{"d_mlp": 1280, "rope_base": 10000.0, "rope_fraction": 0.5, "parallel_block": false, "init_std_qkv": 0.0748, "doc_mask": true}
Each number is 128 + 24 x the weight over the matrix's rms, rounded and kept within 0 to 255. Layers, rows and columns count from 0.

# layer 3 MLP up, 1280x320, rms 0.0992, rows 433-475, columns 240-319
[[140  73 112 124 146 132 116  98 132  99  98 160 124 138 162  92 141 175 116  79 142 164 123  93 160 152 152 141 147 118  79 114 107  94 129 107  69 165 124 137 114 110 134 126 103 141  97 134 114 174 106 129 164  78 110 149  91  90 154 133 121 115 149 123  83  82 193 140 103 127 169 120 116 109 140 157 123 116 124 129]
 [139 111 146 132 151 141 141 128  77 149 116 103 211 109 159 157  69 120 122 103 126 116 107  67 150 110  99 118 116 123 127 130 148 185 151 184 106 123 107 159 128 115 159 137  97 146 111 120 139 168 121 143 103 160 147 171 165 144 145 156 141 150 158 138 165 156 198 123 125 101 152 131 104  77  86 151 150 119 116  98]
 [ 89  79 175 129 142 136 104 105  94 139 112 131 138  97 121 155 136 148 118 108 118 141 112 129 141 142 134  97  87 128 130 114 133  97 142 155 113 124 135 137 147 136 126 122 138 140 140 136 134 107 133 157 127 144 124 146 110 116 161 180 113 104 162 118 128  99 133 119 146 175 128 153 118 126 117 131 142 114  99 123]
 [138  99 134 153 137 149 143 122 108 116 107 163 144 126 131 103 115  78 108 162 153 109 109 103  93 123 149  90 103 109 136 156 146 134 148 103 128 167 134 121 103 152 109  90  95 134 100 124 130 151 106  88  84 136 151 142 145 104 153 107 128  95 123 167 142 124 136 151 139  94 154  94 132 131 128 101 133 132 121  96]
 [124 136 149 178 132 147  89  91 120 125 161 175 212 100 173 125 125  84 129 161  98 110 158 145 187 213 119  69 134 133  95  79 115 158 138 131 151 119  99 169 133 124 142 128 145 149 105  88 186 130  89 159 114 140 154 229 139 131 142 135 104 113 145 155 126 145 148 151 175 107 167 114 167 129  86 159 174 154 168  81]
 [ 77 108  80  95 123  93 118 136  99 131 143 165 111 114 109 135 141 132 118 128 180 181 147 116 140 126 139 154  71 197 140 146  92 132 145 124 106 132 130 145 139 144 130 118 130 124 144 140 151 154 127 124 123 133  91 159  82 159 135 145 131 105 132 146 125 144 152 131 123 110 160 164 159 134 124 147 135 146 131 108]
 [138 132 180 142  87 127 133 132 179  91 146 100 150  91 148  96 150  96 135 148 123  93 133  97 103 104 119 139  86 134 119 173 135 123 110 152 132 189 116 165 141 124  86 118 116 131 110 175 113 136 118 137  79 173 136 151  80 146 134 122 114 120 143 152 132 120 172 116 140  68 154 156 101 132 128  91 166 134 126  93]
 [121  89 111 103 169 161 140 135 157 116 141 132 152 102 105 104 119 148 141  72 102  96 118 106 111 121 162 133 164 170 121 122 121  89 102 153 111  90 107 123  88 105 140 104  87 120  97 134 118 118 136  84 140  99  81 146 146 108 169  89  91 174 123 136 153 109 128 151 131 143 129  96 130 134  89 127 169 161 116 111]
 [143 123 113 134 137 155 114 141  98 129 121 120 105  97 111 122 110 125 107 158 115 140  67 116 178 128 119 130 152  84  83 172  96 119 136  93 141 146 117 171 133 108 106 123 106 120 105 149 125 150 147 152 142 154 129 152  71 124 120 136 128 136 135 105 150 110 139 191  87 117 102 158 133 155 140 157 151 115 144 120]
 [129 118 168 159 116 123  64 181 141 143 152 114 130 111  87  96 112  77 138 198 115 141 130 134 105 136 143 165 117 165  86 135 116 125 121 176 134 144 134  92 149 144 127 105  85 147 111 154 130  84 105 127 125 131  69 188 123 112 103 113 115 110 115 136  96 109 149 101 140  57 142 180 106 199 130 120 162 135 135 112]
 [123 133 144 110 124 118 101 103 155 116 124 192 139 105 136 123 118 100 122 112 105 128 132 150  97 141 148 134 113 122 145 113 128 124  95 127 114 160 117 150 166 137 100 124 129 155 161 167 149  98 100 148 137 148 137 171 116 107 130 124 120 159 154 159 112  98 136 114  96 133 149 108  95 102 124 100 136 100 153 132]
 [ 96 108 137 135 143  93 127 104  88 139 140 150 142 108 133 148 113 144 121 131 157 158 109 145 142 133 138 153 107 120 111 145 138 111 139  94  92 132 149 118 112  78  78 143 120 112  58 147 122 112 106 117  93 134  95 166 135 111 140 116  68 162  92 138 148  78 165 106 152 149 161  91 125 125 145 108 126 133 145 120]
 [169 123 155 155 146 132 119 122 132  76 132 132 129 134 122 108 117 173  91 145 169  85 129  74  93 155  92  85  98 161 125 103  92 143 150 102 111 165  94 151 138 114 106  52 109 115  93  81 129  83 143 157 141 137  84 154 124 146 136  80 155  84 100 175 108 107 136 114 111  96 168 145 136 162  90 153 139 147 145  76]
 [127  65 170 128 165 142  95 159  79 106  94  59 132  97 128  81 140 166  93 105 115 116 121  91 121  93 157 156 108 202 122 121 119 139 124 158 140 120 119 124 154 128 123 122 148 156 133 162 126 119 118 134 141 154 117 162 160 138 124 116 111 140 102 146 160  84 129 107 142 103 120 190 110 102 126 164  80  35 172  72]
 [124 102 106 100 161 129 149 155  99 125 141 143  93  89 122 119 123 141 166 192 158 144  93 147 132 172 129 177  69 125  89 138 145 116 131 139 126 116 125  99 109 141 143 124 117 114 150 174 130 132 143  94 135 138 111 145 163 178 144 156  88 119 117 124  44 116 117 133 164 118 148 151 124 109 126 117 113 124 110 116]
 [149 127 126 136 118 133 131  92 137  78 140 158 145  61 152  97  94  92 104 153 159 107 123 105 164 155 177 121 131 125 167 135 150 156 172 146 110 164  86 116 105 114 141 113  95 140 131 173 114 132  93 175 116 131 127 135 127 114 125 165 137 150 110 137 130 133 218 162  82 105 107 115 116 106 119 130 134 129 145 136]
 [107 103 137 153 152 108 135 104 148 128 125 124 120  52 103 120 176 161 108 105 131  99 178 105 129 144 145  94 142 134 115 114 118 122 142 105 138 104 130 111 121  86  96 115 118 124 118 140 126 123 136 200  93 104 123 162  87 178 111 139 127 122 113 131 144 166 144 102 122 136 117 130  90 175 167 116 187 152 122 145]
 [ 83 151 130 137 143 142 121 117 120 137 125 145 107  97 124 140 116 172 122 107 148  74 139  93 108 157 135 115 125 132 137 160 136 162  97  86 113 138 109 131 136 118 103 141 120 155 123  98 116 138 138 115 111 131 193 145 124 128 133 138 143 130 114 128 146 133 133 136 131 148 157  83 164 115 147 147  96 148  87 117]
 [137 107 160 149 160 130 103  90 144  83 150 137 137 142 109 116  90 107 122 153 117 106 150 104 159 125 155 124 111 146 103 116 123  98 137 107 115 159  98 123 110 164 123 120  39 130  96 115 144 114 154 159  97 150 141 147 137 116 143 121 155 100 144 121 137 136 132 160 123 145 117 128 100 124 121 127 134 142 140 134]
 [191 107  67 116 112 151  97  89 127 123  83 146 159 122 116  86  97 140 107 189 139 135 116 126 120 110  83 153 131  92 139 139 122 175 188 118 154 152 113 129 155 112 118 155 135 159  98 150 120 139 123 123 116 194 158 145 123 147  96 155 116 108 127 124 155  82 145 185  91 130  95 132 150 138 160 162 128 124 127 130]
 [136 100 157 130 120 124 128  98 127 150 138 109  84  97 149 111 137 141  88 168 140 119 164 120 176 130 139 141  94 131 133 118 145 128  77 211 131 150 149 141 161 122 124 150 139  88 152 158  94 134  75 149 120 136 100 158 122 131 112 170 113 111 129 111 148 150 185  89 119 161 123 170 113 125 145 127 124 103 104  97]
 [ 88 108 122 112  95 138  84  97 142 108 106 119 139 142 121 159  90 103 116 124 134 151 190 110 150 118 116 129 138 124 150 131 130 160 104 141 136 106 114 130 150 110 129 104 121 150  92  99 110 149 133 128 107 124 118 116 112 141 166 136 106  91 131 132 199 141 202 115 117 143 150 114 153 126 133 127 148 128 144 116]
 [125 105 140 117 130 123 155 121 111 115 110 125 121  58 110  88 123 137  99 136 147 166 164 126  93 144 157 126 114 105 108 109 156  96 137 143 136 103 114 155  78 104 146 135 139 164 121  91 119 121 174 115 136 121 109 156 127 110 142 126  51 152 120 125 118 151 137  90 132  78 130 152 146 144 116 137 199  91 118 122]
 [131  83 150 141 131 136  73 138 116  89 120 117 111 121 112 123 130 127  97 127 136 136 151 108 112 153 154  99 107  88  98 122 166 117 134  84  98  99 149 149 108 130  82 131  69 133 146  64  90 115 137 198 142 143  94 136 108 140 149 157 135 132 142 177 127  94 180 162 183 139 107 162 162 139 125  98 165 130 153 171]
 [126 107 167 130 129 101 117 113 120 172 135 140 120 127 164 105  90 128 149 108 131 140 141 100 151 146 147 122 115 126 110 130 164 135 124 138 105 134 129 136 117 156  92 148 151 123  64 115 129 154 156 137 142 104 141 127 142 101 125 143 126 129 127 121 102 103 149 121  96 108 115 119 155 115 123 165 152 109 141 129]
 [158 121 127 153  94 153 106 136 121 112 112 160 117 123 123  95 113 105 107 104 161 164 126 126 160 171 113 159 132 109  93 122 148 141 134 144 119 100 150 131  88 114 104  81  81 133 100 156 142 113 144 106 128 138 117 141 140 142 177 129  65 131 120 139 100 116 158 110 112 135 169 139 139 107 156 115 111 126 121  89]
 [ 97 107 133 121 126  99 120 166 158 142 135 103 112 132 125 120 148 121 156 121 103 118 142 138 148 114  98 126 154 125 151 156 137 135 131 150 129 107 119 148 111 123 134 136 120 126 146 130 144 109 175 121 127 118 151 125 157 136 144  92 128 101 171 127 160  80 104 107 123 105 150  85 150 127 160 112 139 110 145  80]
 [135 131  80 134 143 107 104 148  93 135 116 103 147  95 148 125 143 126 126 108 115 146  97 163 131 143 159 124  95 176 166 134 181 141 151 116 147 136  86  80 122 121 122 112 145 157 102 140 150 164 144 150 120 107 113 151  89 132 151 106 117 106 134 143 157 140 111 166 106 144 111 132 132 120 167 126 183 120 197 165]
 [156 148 104 122 162 147 114 118 105  91 163 144 123 130 129 131 117 110 109 146 181 147 140 137 164 153 146 147 124 146 126 124 160  93  92  93 122  78  90 146 141 146 126 193  86 144 122 109  99 126 129 127  79 107 112 159 137 144 139 112  97 152 126 139 106 103 137 126 103 134 172 108 133 126 111 142 117 137 134 135]
 [116 120 129 118 109 152 143 129 147 149 139 147 151 125  93 124  94 126 133 159 135 134 130 150 136 144 177 146 125 142 131 108 161  92 155 156 148  97  96 117 130 168  75 140  98 106 140 125 112 108 129 117 124 159 120 149 127 138  92 122 110 128  94 110 124 139 108 151 116 147 157  92 149 166 137 147 105 137 104 143]
 [100  81 124 162 143 167 114 109 169  94 157 129 143 116  77 139 150 118 135 164 101 110 139 115 164 116 165 153 105 140 142  88 158 127 151  81 140 102  98 150 161 144 100 117 133 124 127 145 137 137 156 134  78 115  86 178 176 152 101 155 133 100 162 126 109 141 141 111 143  84 107 120 140 138 129  94 131 108 190 139]
 [107 129 151 153 104 148 134 153 116 173 137 119 109  92 111 101 126 140 112 146 146 164 108 117 134 144 113 138 148 130  63 138 134 171 139 148 130 130 118 110 129 132 103 129 119 114 102 173 150 149 160  95 111 125 159 143 130 151 152 147 128 122 138 154 165 111 163 108 149  90 164 149 153 118 140 134 104 123 198 138]
 [127  99 163 136 125 159 140 133 142 133  76 125 131 110 129 102 191 136 154  93 148 115  84 105 133 170 178 119  98 151 131 144 110 158 117 139 106 112 136  97 159  84 118 132 125 143 127 112 129 141 166 153 145 142  99 126 150 108 119  87 128 104 130 144 116 138 164  83 105 141 107 128  99 100 140 125 125  78 115 123]
 [127 115 125 149 105 115 119 154 126 146 107 107 135 106 123 142 121  95 132 126 115  78 154 121 164 117 146  99 147 155 143  93 156 109 110 179 115 116 123 106 152 121 129 118 162 115 145 116 165 134 111 172  83 169 135 153 159  95 139 123 115 162 109 135 100  92 170  95  94 155  97  78 132 187 132 124 132 145 131 139]
 [154 122  96 166 117 117 116  96 101 121 147 149 134 130 126 124 161  85 144 142 116 132 173 147 166 130 137 102 120 154 101 157 115 133 142 138 143 105 140 106 122 172  94 165 159 133 148  82 127 139 108 140 108 156 102 144 127  82 188 113 115  94  96 117 138 140 132 137 129 108 150 130 100 120 117 153 144 134 158  93]
 [100 108 178 144 150 154 129 155 114 135 124 132 126 119 100 112 147  98 133 139 156 117 115 163 134 128 166 126 110 144  88 143 113 128 148 136 129 134 119 122 146 120 122 170 117 137 126 148 133 103 100 153 115 119 133 166 154 140 138 139 112 124 136 132 134 101 114 127 103 149 118 162 135 170 134 138 151 162 103 133]
 [148 125 177 136 126 125 140 108 101 133 153 136 100 102 109 147 112 153 134 127 161 108 128 138 185 153 124 127 100 130 113 123 122 144 143 130  99 155  90 136 138 148  68 108 152 136 127 119 182 132 192  94 118 139  99 128  85 126 149 108 120 122  97 174 118 171 135 102 112 129 161 112 137 175  85 112  78  84 130 115]
 [ 74  90 136 103 119 125 148  90 138 112  98 123 146  78 126 100 160 177  94 139 143 108 205 146 118 160 108 159 121 124 147 124 110 139 115 172 127 120 124 127 156 112 143 126 106 140  91 135 142 153 130 153 104 108 151 146 137 147 115 114 116 151 158 156 132 145 137 129 129 137 132  79 133 131 144 133 111  61  96 133]
 [ 89  85 141 102 111  91 132  99 152 136 146 134 172  62 132  78 127 103 110 137 182 168 129 123 102  98 136 129 152 123  81 145 162  98 164 111 120 156 119 138  97 135 121  82 133 129 113  79 134 129 137 124 116 110 112 150 100  91 150 102 124 121 117 145 120 118 199 145 125 103 164 126 137 163 121 160 159 124 155  98]
 [142 139 151 150 150 146 110  96 120 116 161 140 141  96 169 148  94 103 107 151 162 152  97 133 142 146 150 111 116  98 143 129 135  75  98 134 148  86  93 162 117 138 163 122 155 150 128 109 155 140  88 143 116 138 133 214 138 111 171 168 135 123 155 165 125 133 155 120 117 139 167  96 169 117 137 124 123 163 128  80]
 [106 123 159 133 163 118  87  71 148 112 140 113  89  93  91 115 136 122 136 131 136 134 119 154 131 116  96 106 120 101 143 135 143 139 153 164 124  95 132 140  99 136 160 134  99 136 131 129 161 127 180 111 118 125 100 116 134 189 138 120 137 120 123 123 125 167 136 143 140 153 171 156 138 140 122 132  92 136 153 112]
 [143 130 115 121 118  98 128 144  94 126 106  87 191 131 130 162 117 100 140 127 151 117 115 157 163 136 145 122  97 108 122 111 155 165 138 138 164 159 138 136 113 164 125 137 153 144  77 120 127 171 151 143 122 128 141 164 129 114 144 120 134 139 123 136 137 142 175 150 141 143 120 125  62 154 154 180 132 164 103  84]
 [131 105 187 122 159 129 132 139 145 144 127  83 142  96 120 103 128 118 135 153 143 165 157 144  85 110 166 134  77 152 101 150 108 132 126  97 114 134 135 123 116 120 113 118  96 149  70 232 140 114 196 150 118 121 126 164 138 161 128 150 124 115 161 139 127  95 128  99 196  93 105 145  95 149  90 127  88 125 147 111]]
# layer 3 MLP down (transposed), 1280x320, rms 0.0919, rows 433-474, columns 240-319
[[148 110 122 135 133 102 121 154 101 151 148 161 117 131 110 102 171 135 127 127  66 160 108 156 137 131 164 127 107 147 144 174 138 148 101 106 151 107 161 125 140 124 117 136 118 105 114 102 156 122 155 108 104 161 115 147 127  68 140 119 114 137 101 122 107 155 111 114 119 158 164 138 132 119 145 136 134 139 173 137]
 [106 123 110 123 169 132 133 125 103 144 115 166 103 185 116 209 105 144 114 136 107 142 138 177 107 156 106 148 144 132 139 130 122 139 135 123 111 118 118  86 104 149 130 122 145 192 112 109 101 144 128 140 118 107 140 156 133 105  91 144 138 107 115 138  95 156 141 138  96 141 106  89 155 111 106 158 125 127 157 119]
 [156 114 122 165 171 158 132 108 139 132 116 146 112  98 102 104 118 111  81 117 121 124 122  96 124 130 124 121 124 125 103 117 140 143 107 111 142 116 124 151 160 149 153 115 114 176  91 124 117 122 159  96 144 114 135 126 128  77 149 136 151 120 114 142 135 120 135 129 122 103 143 105 140 143  94 121 162 156 125 138]
 [130 105  99 170 108 143 157 147 173 122 121 201 183 157 161  96 162 113 151 151 102  52 104 141 105 125 116  98 164 160 178 109 136 160 140 114 130 139 107 140 139 149 162 126 123 144 139 168 112  87 115 111 138 122 111 125 152  97  77 131 114 119 188 171 136 147 127 122 135 135 105  90 127 152 128 135 112 141 129 128]
 [100  89 102  93 156 126 134 119  95 145  91  76 144 101 113 134  88  67 140 116 145 120  96 140 139 134 134 125 124 163 114 149 158 100  92 173 114 157 125 132 118 140 147 105 140 159 151  97 135 128  75  82 143 157 140  96 159  63 104 103 142 137 106 159 133 120 129 143  91 111 101  94  88 142 120 138 100  99 117 106]
 [164 123 140 178  87 143 136 133 142 142 118 143  92 127 141 117 109 113 116 139 119 141 160 118 155 143 160 109 155 166 139 188 112 140 139 120 149 135 104 118 136 103 180 163 150 102 128 132 122 134 127 103 130 118 148 147 128  86 159  98  97 107  64 123 105 101 154 167 119 166 106 136 167 161 118 127 126 116 133 105]
 [135 161 100 118 160 116  80 158 136 129 107 159 128 129 149 172 150 120 162 157 162 142  90 156 129 137  91  90 134  62 157 102 150 114 181 112 128 105  98 138 119 157 129 123 110 130 115 125 144 116 144 141 118 111 123 121 117 131 127 150 127 129 156 150 129 136 123 119 159  69 123 157 140 164 145  97 147 145  98 136]
 [116 176 118 155 126 147 150 148  99  63  89 133 189 110 189 111  74 163 148 102 114 143 153 108 133 129 123 143 145 139  99 204 119 109  98 144 142 153  83 123 165 121 119 138  85 135 134 163  99 121 153 145 154  98 112 136 135 146 140 141 108 146 168  98 117 128 133 135 198 117 106 113 113 122 134  98 111 180 144 130]
 [110 130 105 147 157 150 127 116 146  92  67 129 118 164 124 138  91 128 110  74 111 144 122 100 127 131 115  93 126 174 170 125 131 160 137  91 156 124 116 161 166 108 129  97 142 142 104  76 123 164 157 143 123 138 115 129 148  70 142  99 107  97 136 102 121  79 146 130 161 145 129  88 129 137 111 148 135 145 106 143]
 [151 141 109 125 157 141 133 142 119  95 108 142  90 124 170 111 113 111 144 132 116 165  57 159 153  84  91 115 136 134 131 108 124  66 179 104 120 128 111 129 148 133 140  90 118 129 114 105 148 116 133 102 148  90 152 159  93 141 143 129 132 148 158 125 143  97 104 131 123  68 123 158  94 150  73  96 170 153 106 106]
 [129 147 139 131 123 142 135 118 127 122 124 138  94  94 148 128 131 135 142 173 121 146 139 107 130 169 105 125 113 135 128 111  82 121 129 109 124 165  86 107 100 112 142 130 103 133 125  94  89 150 130 115 157 120 122 150 119 119 152 151 117 104  80 132 121 120 125 122 154 159 119  76 164 154  91 129 133 125 144 138]
 [120  95 129 137 126 160 163  88 178 132 148 141 108 167 180 137 111 161 121 119 116 135 120 114 112 153 119 131 112 146  99 158 130 109  81 110 120 129 128  64  75 137 104 134 123 125 127 129 102 146 150 127 140 135 125 141 167 145 144 130 143 119 125 127 155 174 136 124 122 136 161  93 132 102 127  86 123 127 144 121]
 [149 131 163 121 109 106 158 149 124 112 135 143 149  89 157 145  98 139 102  82 174 108  89 121 139 165 153 104 125 148 106  98 148 148 127 110  98 144 107 122  92 181  98  91 118  92  84  73 136 154  90 125 121 113 122  97 116 126 144 109 158 129 111  85 107 129 131 117 109 145 148 176 195 168 124 126 120 115 116 149]
 [152  91 111 144  80 168 109 176 162 155 151 115 108  78 142 152 105 154 115 103 106 118 117 116 134 162 195 148 177 151 147 127 111 101 129 124 139 131 107 164 142 107 149 136 101  91 165 113 129 182 111  93 132 105  51 172 149 115 121 122 155 108 133 110  70 127 139 125  82 122 100 104 104 200 101 110  81 110 150 114]
 [173 136 107 153 101 148 185 120 103 145 134 114 145  97 163 163 107 112 119 134 128 140 120  76 114 120 182 102 101 132 121 157 106 115 140 147 122 103 130 139 120 126 168 132 124 129 140 107 105 145 193 108 137 114 123 136 225  96 120 142 102 131  88 152 123 124 140 147 132 115 126 134 143 108 138 124 115 115 121  96]
 [158 144 122  95 120  80 135 127 106 166 138 110 147 158 136 102 170 122 163 163 193 111 142 109 102 130 114 132 138 172 100 167 135 141 118 113 122  93 151  75 104 143 171 114 149 129 108 142 165 133 127 143 165 130 115 152 118 134 111 153 139  92 166 103  96 108  98 150 125 183 170 147 119 130 104 129 106 112 109 143]
 [138 108 122 107 128 123 163 100 136 128 157 128 133 126 122 140 145 162 121 114 102  90 140 113 162  97 176  88 140 116 163 115 139 181 169 124 132 190 103 120 109  72 128  91 124 171 131 140 129 135 106 117 157  94 142 169  99 142 151 114  60 135 128  99 167 158 162 131 191 102 106 132 103 135 111 112  96  91 147 164]
 [103 158 143  96 105 115 107  99 138  86 153 152 130 150 151 141 153 111 147 169 157 152 135 140 145 118 150 134 146 112  89 123 120  85 133  76 119 138 107 176 142 152 171 102 115 145 108 109 158 120  65 103 121 136 153 114 117 133 120  94 118 163 100 112 120 135 142 105 133 128 141 168 114 153 161 117 104 144 143 117]
 [147  90 156 107 149 176  81 139  93 132 132 100 136 122 133 123  90  95 134 107 115 146 128  82 106 109 104 152 172 121 130 124 112 119 113 157 105 145 138 175  90 147  99 104 108  98 177 138 114  98 146  94  94 141 152 122 146 119 126 128 174 150 134 137 130 117  93 162 126 144 103 116 127 180 125 141 122 122 126 108]
 [ 90 127 165 122  75 125 132 166 146 129 107 138 137 119 164 127 111 136 132  98 121 135 109  68 179 147 180 149 149 109 114 140 134 186 117 170 130 156 155 140  99 114 150 127 129 139 129 181 125 126 175 122 117 133 121  89 152 140 157 130 101 128 147 119 123 132  95 128 155 117 139 103 149 142  79  99 142  83 151 126]
 [109 104 155 134 120  78 130 132 172 138 143 149  89 116 119 125 147 112 120 140 135 138 129 152  98 107 148  91 121 113 192 142  73 100 114 160 142 181 186 156 138 108 133 129 102  85 113 111 111 127 140 112 123 106 126 130 114 202 127 160 126 128  93 140 133 104 141 120 160 135 147 101 108 139 135 120 194 162 107 142]
 [154 167 108 128 158 111 145 117 122  97 167 135 107 159 116 157 132 148 146 126 155 135 133 105  94 150 126 141 100 152 121 176 135 131 141 100 126 144 119 136 169 126 123 118 132 145 137 116 138 107 121  99 134 147 153 163 126 109 124 145 137 102 147 123  74 103 135 174 120 139 142  72 136 106 125 107 135  88 166 136]
 [180  87 161 114 152 138 166 106 139 114  99 145 127 120 125  92 141 130 110 155 135 171 158 133 121 162 116 154 100 129 177 101 138 121 131 142 170 100 103  65 126 125  69  75 164  80 147 123 117 109 151 145 170 127 105 126 113 142 155 129 112 174 147 137 135  98 129 105 147 123 124 141 159 154 137 141 161 152 118 158]
 [ 76 155 118 116 143 170 162 114 200 113  70 141 159 132 168 130 131 139 136 120 121 144 104 114 124 109 118 151  72 116 129 122 141 138 118 107 115 178 130 153 121 157  98 149 112 140 125 144 121 160 145 147 187 119 139 110 116 169 132 121 100 133 101 152 111 137 161 129  94 133 140  84 145 105 139 125 109 106  85 130]
 [112 115 115 150 161 102 119 138 140 136 124 126 119 101 145 162 143 124 149 113 106 115 114 118 123 118 126 123 103 139 114 148 137 136 118  93 116 153 132 114 136 145 136 124  98 118 159 125 106  98 132 133 147 110 114 124 140 138 114 144 132 142 148 133 108 106 155 144 128 122 114 152 151 143 106 124 122 121 101 128]
 [130 142 113  99 117 144  80 153 123 123 160 109 111 118 147  98 153 106 139  80 130 148 121 165 118 101 146 128 142 133 119 156 170 115 116 107 144 144 130 145 136 145 134 130 118 190 166 127 113 179 156  95 173 100 109 102 127  96 152 113 130 161  87 140 123 128 144 143 128 133 151  94  97 175 117 120  99 159 104 143]
 [123 130 109 131 160 133 182 139 135  99 124 126 116 142 164 114 140 130 112 158  81 112 145 137 116 129 145 133 120 125 124 115 104 139 132  98  87 148 130 114 135 152 117 164 108 147 119 133 114  94 130 144 106 133 130 120 146 116 154 110 148 141 112 162  94 112 152 160 137 130 142 124 148 141 118 112 113 125 130 150]
 [ 92 134 180 145 129 117 115 102 139  81  97 167  71 144 147 139  66 128 129 121 145 174 118  88 112 119 112 139 145 100 117 154 149 107  84 123 123 121  99  99 118 148 138 127 101 115 117 129 103 124 124 149 130 130 130 118 128 115 111 126 146 180 111 132 131 123 134 130 127 112  95 110 140 139 133 140 166 166 121  53]
 [121 152 105 182 147 128 148 148 120 152 101  74 117 127 156 186 129 113 109 130 169 145 138 147  84 153 113 102 120 139 148 155 122 148 127  94 102 147 115 131 125 148 137 157 113 117 122 100 122  93 110 137 157 120 157 178 159 150 148 143 133 107 132 150  82 127  98 138 105 110  81 132 137 144 110 134 117 140 137 108]
 [148 133 153 148 115  89 140 166 162 132 136 123 120 119 168 116 111 110 142 158 123 145 118 107 140 113 149 127 108 132 157 121 137 133 134 124 132 166 147 114  86 140 125 148 131 108 112 158 128 142 147 109 106 113  97 138 153 134 141 145  91 149 148 168 128 143 152 105 118  93 135 143 128  94 119 115 120 168 114 127]
 [128 121 112 137 130 124  97 116 120 103 144 117 103 129 166 105 129 111 137 108 164 128 121 143 132 127 130  62 129 139 111 151 118 102  98 105  93 130  91 160 125 115 125 105 119 107 125  83 159 156 159 119 123 118 143  91 123  97 126 100  97 104  98 103 155 105 123 138 112 121 116 123  98 118 116 152 134 144 141 126]
 [124 137 107 170 131 142 155 165 144 148 162 155 115 119 105 193  87 175 110 119 139 158 108 128 108  83 150 121 142 106 128 110  92 121 122 120 156 116 161  81 129 114 130 147  98 123 114 135  97 174 122 136 149 114 140 107 163 104 145 170 115 123 122 102  94 123  96 194 167 117 163 141 125 152 106 158 121 133 121 177]
 [155 144 130 155 112 145 132 121 162  96 147 145  59  90 119 145 122 123 153 124 144 102 129 139 169 184 148 112 132 138 157 122  75 115 141 114 105 136 125  66 116 120 102  91 138 184 121 120 129 117  90 146 103 124 142 143 143 140 167 103 185 130 125 104 127 112 171 117 132 135 134 105 130 112 117 116 154 116 124 184]
 [113  85 134 136 164 140 215 154 121 144 123  94 111  85 134 114 132 106 165 122 129 142 155 128 151  95 141 128 104 134 107 156  91 122 133 150 132 158 118  91 130 104 136 136  99 118 146 138 111 125 106 132 123 117 137 123 183 130 126 133 168 145 116 122 111  70 135 140  84 127 134 122 131 118 140 140 132 112 166 140]
 [110 117 135 155 113  96 161 134 155 139 104 102  81  98 115  93 113 140 145 103 146 142 132  98 118 111 161 104 126 158 155 119 151 126 152 154 124  94 137  98 121 168 113 133 130 117 118 117 103 145 147 124  84 128  83 129 132 112  81 115 131 109 115 131 142 106 145 143 174 126 118 102 135  97 133 114 143  66 109 106]
 [144 151  67 121 118 155 135  90 138 128 171 135 119 141 134  75 108 106 134 123 155 114 122 117 126 186  80 120 100 139  94 160 158 118  96 151 150 133 123  96 106 137 143 134 164 132 125 129 133 140 127 123 155  74 116 129 124 131  91 139 129 111 129  82 105 109 116 135 146  92 121 100 136 118 123  89  99 149  88 173]
 [186 151 132 132 157 113 123 141 108 138 154 131  84 148 134 127 124 150 145 136 129 100  94 151 159 100 161 162 138 120  87 100 147 183 114 149 164 102 153 141  97 107 154  82 123  91 140 123 132  83 159 126 180 125 112 130 129 135 144  91 147 152 124 164 106 156 103 135 135 149 109  95 144 145 141 122 102 117 123 114]
 [123 169 164 119 143 103 113 104 143 159 119 132 169 149 115 136 184 147 133 138 128 146 107 145 128 147 160 112 103 143 169 153 138 138 126  84 145 132 145 120 141 102  94 128 123 141 143 105 127 100 141 162 162 110 152  85  95 143 152 115 110 105 134 133 129 128 104 164 126 150 121 115 153 118 113 129 138 137  69 127]
 [164 142 109 109 160 141 167  74 149 118 134 141 141 163 116 123 123 143 119 167 156 126 135 133 129 101 105 159 160 104 143 181 156 106 162 140  70 142 123 107 127 118 111 111 141 116 154 114 130 162 133 175 116 119 134 134 181 150 110 140  74 140 145 143 187 184 112 136 127  80 167 128  88 122 124 117  96 113 136 126]
 [ 74 124 102 151 177 130 118 117 140 161 106 177 152 131 159 102 135 119 105 143 125 137 119 130 135  76 122 121 100 163 116 135 127 102 124 142 135 194 102 135 127 146 164 133 113 121 156 102  98 148 120 112 122 107  89 100 113  96 137 115 152 139 121 143  74 160 118 134 155  82 167 123 153 158  76 144 138 137 121 102]
 [137 112 123 131 136 128 139 113 118 127  89 117 108 109 158 128 124 162  89 140 119  78 159  96 127 113 154 120  86 139 138 128  90 149 137  93 120 136 115 140 132 113 105 170 106 134 134 113  99 113 150 164 116 152 108 140 159  98 127 128 109 111 129 144 139  93 171 169 125 142 141 104 157 154 115 121 141  95 155  79]
 [139 129 118 117 168 106 118  95 146 117 167 102 120 152 105  97 132 148 115 110 152 106 142 136 151 133 124 145 151  95 171 103 124 129 127 141 116 167 133 178 174  98 128 119 119 144 128 131  74 129 130  92 137 126 115 105 106 120  98 143 108 140 126 155 101 114 145 108 146 142 160 136 108 116 125 165 146 146 136 137]]